config.toml
n_kv_head = 2
head_dim = 32
positions = "learned"
qk_norm = false
bias = "all"
tie_embeddings = true
parallel_block = false
init_std_qkv = 0.0543
init_std_o = 0.0543
init_std_up = 0.0543
init_std_down = 0.0
final_lr_fraction = 0.0
doc_mask = true
train_tokens = 134000000
Each number is 128 + 24 x the weight over its row's rms, rounded and kept within 0 to 255. Layers, rows and columns count from 0. Numbers have three digits each. The size before them is the row's rms in percent of the matrix's.

# layer 20 MLP up, 512x64, rms 0.199, rows 477-511, columns 0-63
093:122091147156146140108179134119120109132112071170116143117174102097122170095119142142142115118135159114162121113139110132109145110146131121126165151142097159103134126084074102131110150097143142
104:171120080113123137133101135066144134128144122092146122176141145136128089128114139161087161131100108078084123124147123117128094146136118128151137138091152105116122150107143085128117130157142089
106:093154135148132124097126153095140125137117132143140128111127120106110140124163171100106112080138109100130102101147115118114174094160143149145078112136134150142133109189162102104108147102138078
090:173111123152111122150129155137123108131126092098127152167115160130121165129116125101128123150115100115156120157137128131164154130157099101130146106082132160101088112103116112136120084129078193
109:147096135124106122104124139152151092175112159123130127113077129143126166113088116152136089164117138134106084145139095136132180091131118144119091116129123112113112153143125107094112174091146157
098:128136124119174124113151121099091128151118094151096132094144132105114137119122094175104128112132150066148115102110111137127074157107125102148121131113129151082124135098160117129100130087103172
100:154146129131147101135113089114081112123132126129110141083133159110146128111162110123103110152122189142112172115153156132109180101124121181144158079092139106130136145115107125136142124161110112
098:121140164091153141114129128099115143141115075099145116122140095158120122171123137097130127078089121130098156084143123129155089125134133120132103130118110105130142179152114151121061101108135150
100:158125106118118119096105129080109122111098109118145121152109110120137081137129179119156091135132174125121106107137095122105151131114161154139131131083151142144128111139138136143069106086181111
100:126130122114124130126130143123115135144129083076164095127106131100115129125089155107120114102099160139146114130102143133167200112151113172116130146105122106100114164137075125148138128180101118
090:119139158119143135106154135117134130109157140113082122177137110144129124071115122128118150149113155158098112121116093151190112152112068115103099146143087128114124139164091157147125111143148110
087:121168112126110159163134138125164146129129109124124115098112142086153090135123118100134082063112164123133123143141122080168151142130156147135130143112139102109087120125115144171178143130097109
095:134176096121101085114151168156162111168146176140129162120141150152133131132148122109160097112112106141160122169137072118098128143121122157133106140090143140118146116125109148107131168162139112
104:164172124105128128150105137131126140164125156082141156124136110141148117123117138131092079136138142124126141121151088131114152126147142051105184088118160154120143170102136111107151128143144124
107:157116136174157141169123151174151121177149142119102135135079123137162098102146115147143088087127144105145126074158120127124124115131121105168137152136122137106156150132152143117125125116082162
093:184145093163154099105118143110128127137115149144143166148115088110131133119117141158132156115108149115116111123133169090149096139099118116137127171123156154124129103192124150114060134136129130
098:144137168120141115142116126147132094171127156095138162131086096152133137135130127091141113153202132129151142117140125118104143122122112125076160109105147085118101126115094117084137112152124082
109:111113183097157143126133139116135124095123134135141153097124108096148126106157129108109110171107181189167110136159154140160157124142162107169110130129162138135124154123151106123121093155105129
098:137155189129120110121112131090133141142108106190159150134141104122082125158113124146084121095101138131105106119164108114117127164108109145151142154192148119086122116118119144120099137140112130
092:168135157122107077107137124121092129113104123099098162156079118151094091126113156159113131095143137141150141167110149175174154141126114124125130127151105144116125155126120123129082145100087134
104:098147175110118125137144111144149104144121163112144146118131185141136112140105129088111182112147081121131109118161136091125146133174118165125081156132121153138118131142094145093121136166113164
102:139123121119103112133163096128131099160174156133122105161100102108119142088136124164124104154144121154147151092169154152148119113143126142167128146111084165115134157188154128124163144111154139
101:139154130138142134116109083135137147134112150145107144123131110152128071119133167134135146140172193129091114125139115148149128125161119155132160126143167140095108173187137143132184131127115141
110:141122127131089133168134094108083108139116142164149127071110126162111139138148130112143176124120104099112137083154113143136107138141165134194123115137138134109133144122108068145091109139139132
107:134133107172133099115158127115098133121103138099110127124157148124140095120116138125164104133144124156129089053154131132119128134170139171173063115117131108134110116136131149119183152114119124
101:137135138090122077166113135101149109098135146135139119098163130140168136146116119106135105111109113137132104111148113125136113112105162064153083114137160157113108187109123174149105127097133131
111:163143088137094145134115095136133118126145132081084125144112115119160138079138122098082086134095101152119106087167129147153130124090130128141091142156167103138132123127106164142102102115119144
099:164168093158193146171118143135117107128120113139129136130167133138141160144111137098128144112121145124130096112172109169165129111162150102168118116129112179114124157108113171116106118103125125
103:111166127163156146109106145128169129119109147108105131139109111131142120055137161102117128161174098138114116137133123137161097098108125120122133150126072151131124186141124140121149174125096116
106:129107112157145106143153128100095135107122112120111133158097168135148117121094149141116139118135147150137087117153107074114149117146090183169131169167125159133138143144121170082124094151119123
099:126148161083161118097119116111146075125148153125122157119145141173153105171140157108157138142122147155142154128170147085124170125139108151136118133099173125122136096119121072113141122117133104
103:139182160124132152133135126102142121113144124095150099064140137140136141134148132075117119176128125148148160133133102155136166149194132145147150121130117161152132143111093092104112126141162131
094:137111152113154109089115131145167103125140130124102146161135104140136112080122091102129133143107101143121180141144088131129113160175122105111154120131122157140124147083067136178138151137118100
092:128139104106139073148213106132100115152155115141140116104147135112127118178148122098117123065158097122114097119127112119139140097152112177156124148134148143143123132111122136118121134090139142
100:153137120166102134105109143117121097118108111109148107150129148117154139150108124135085098129096138109119164100177177134131130125171148158181078142127116131100136131106146142137123088079120097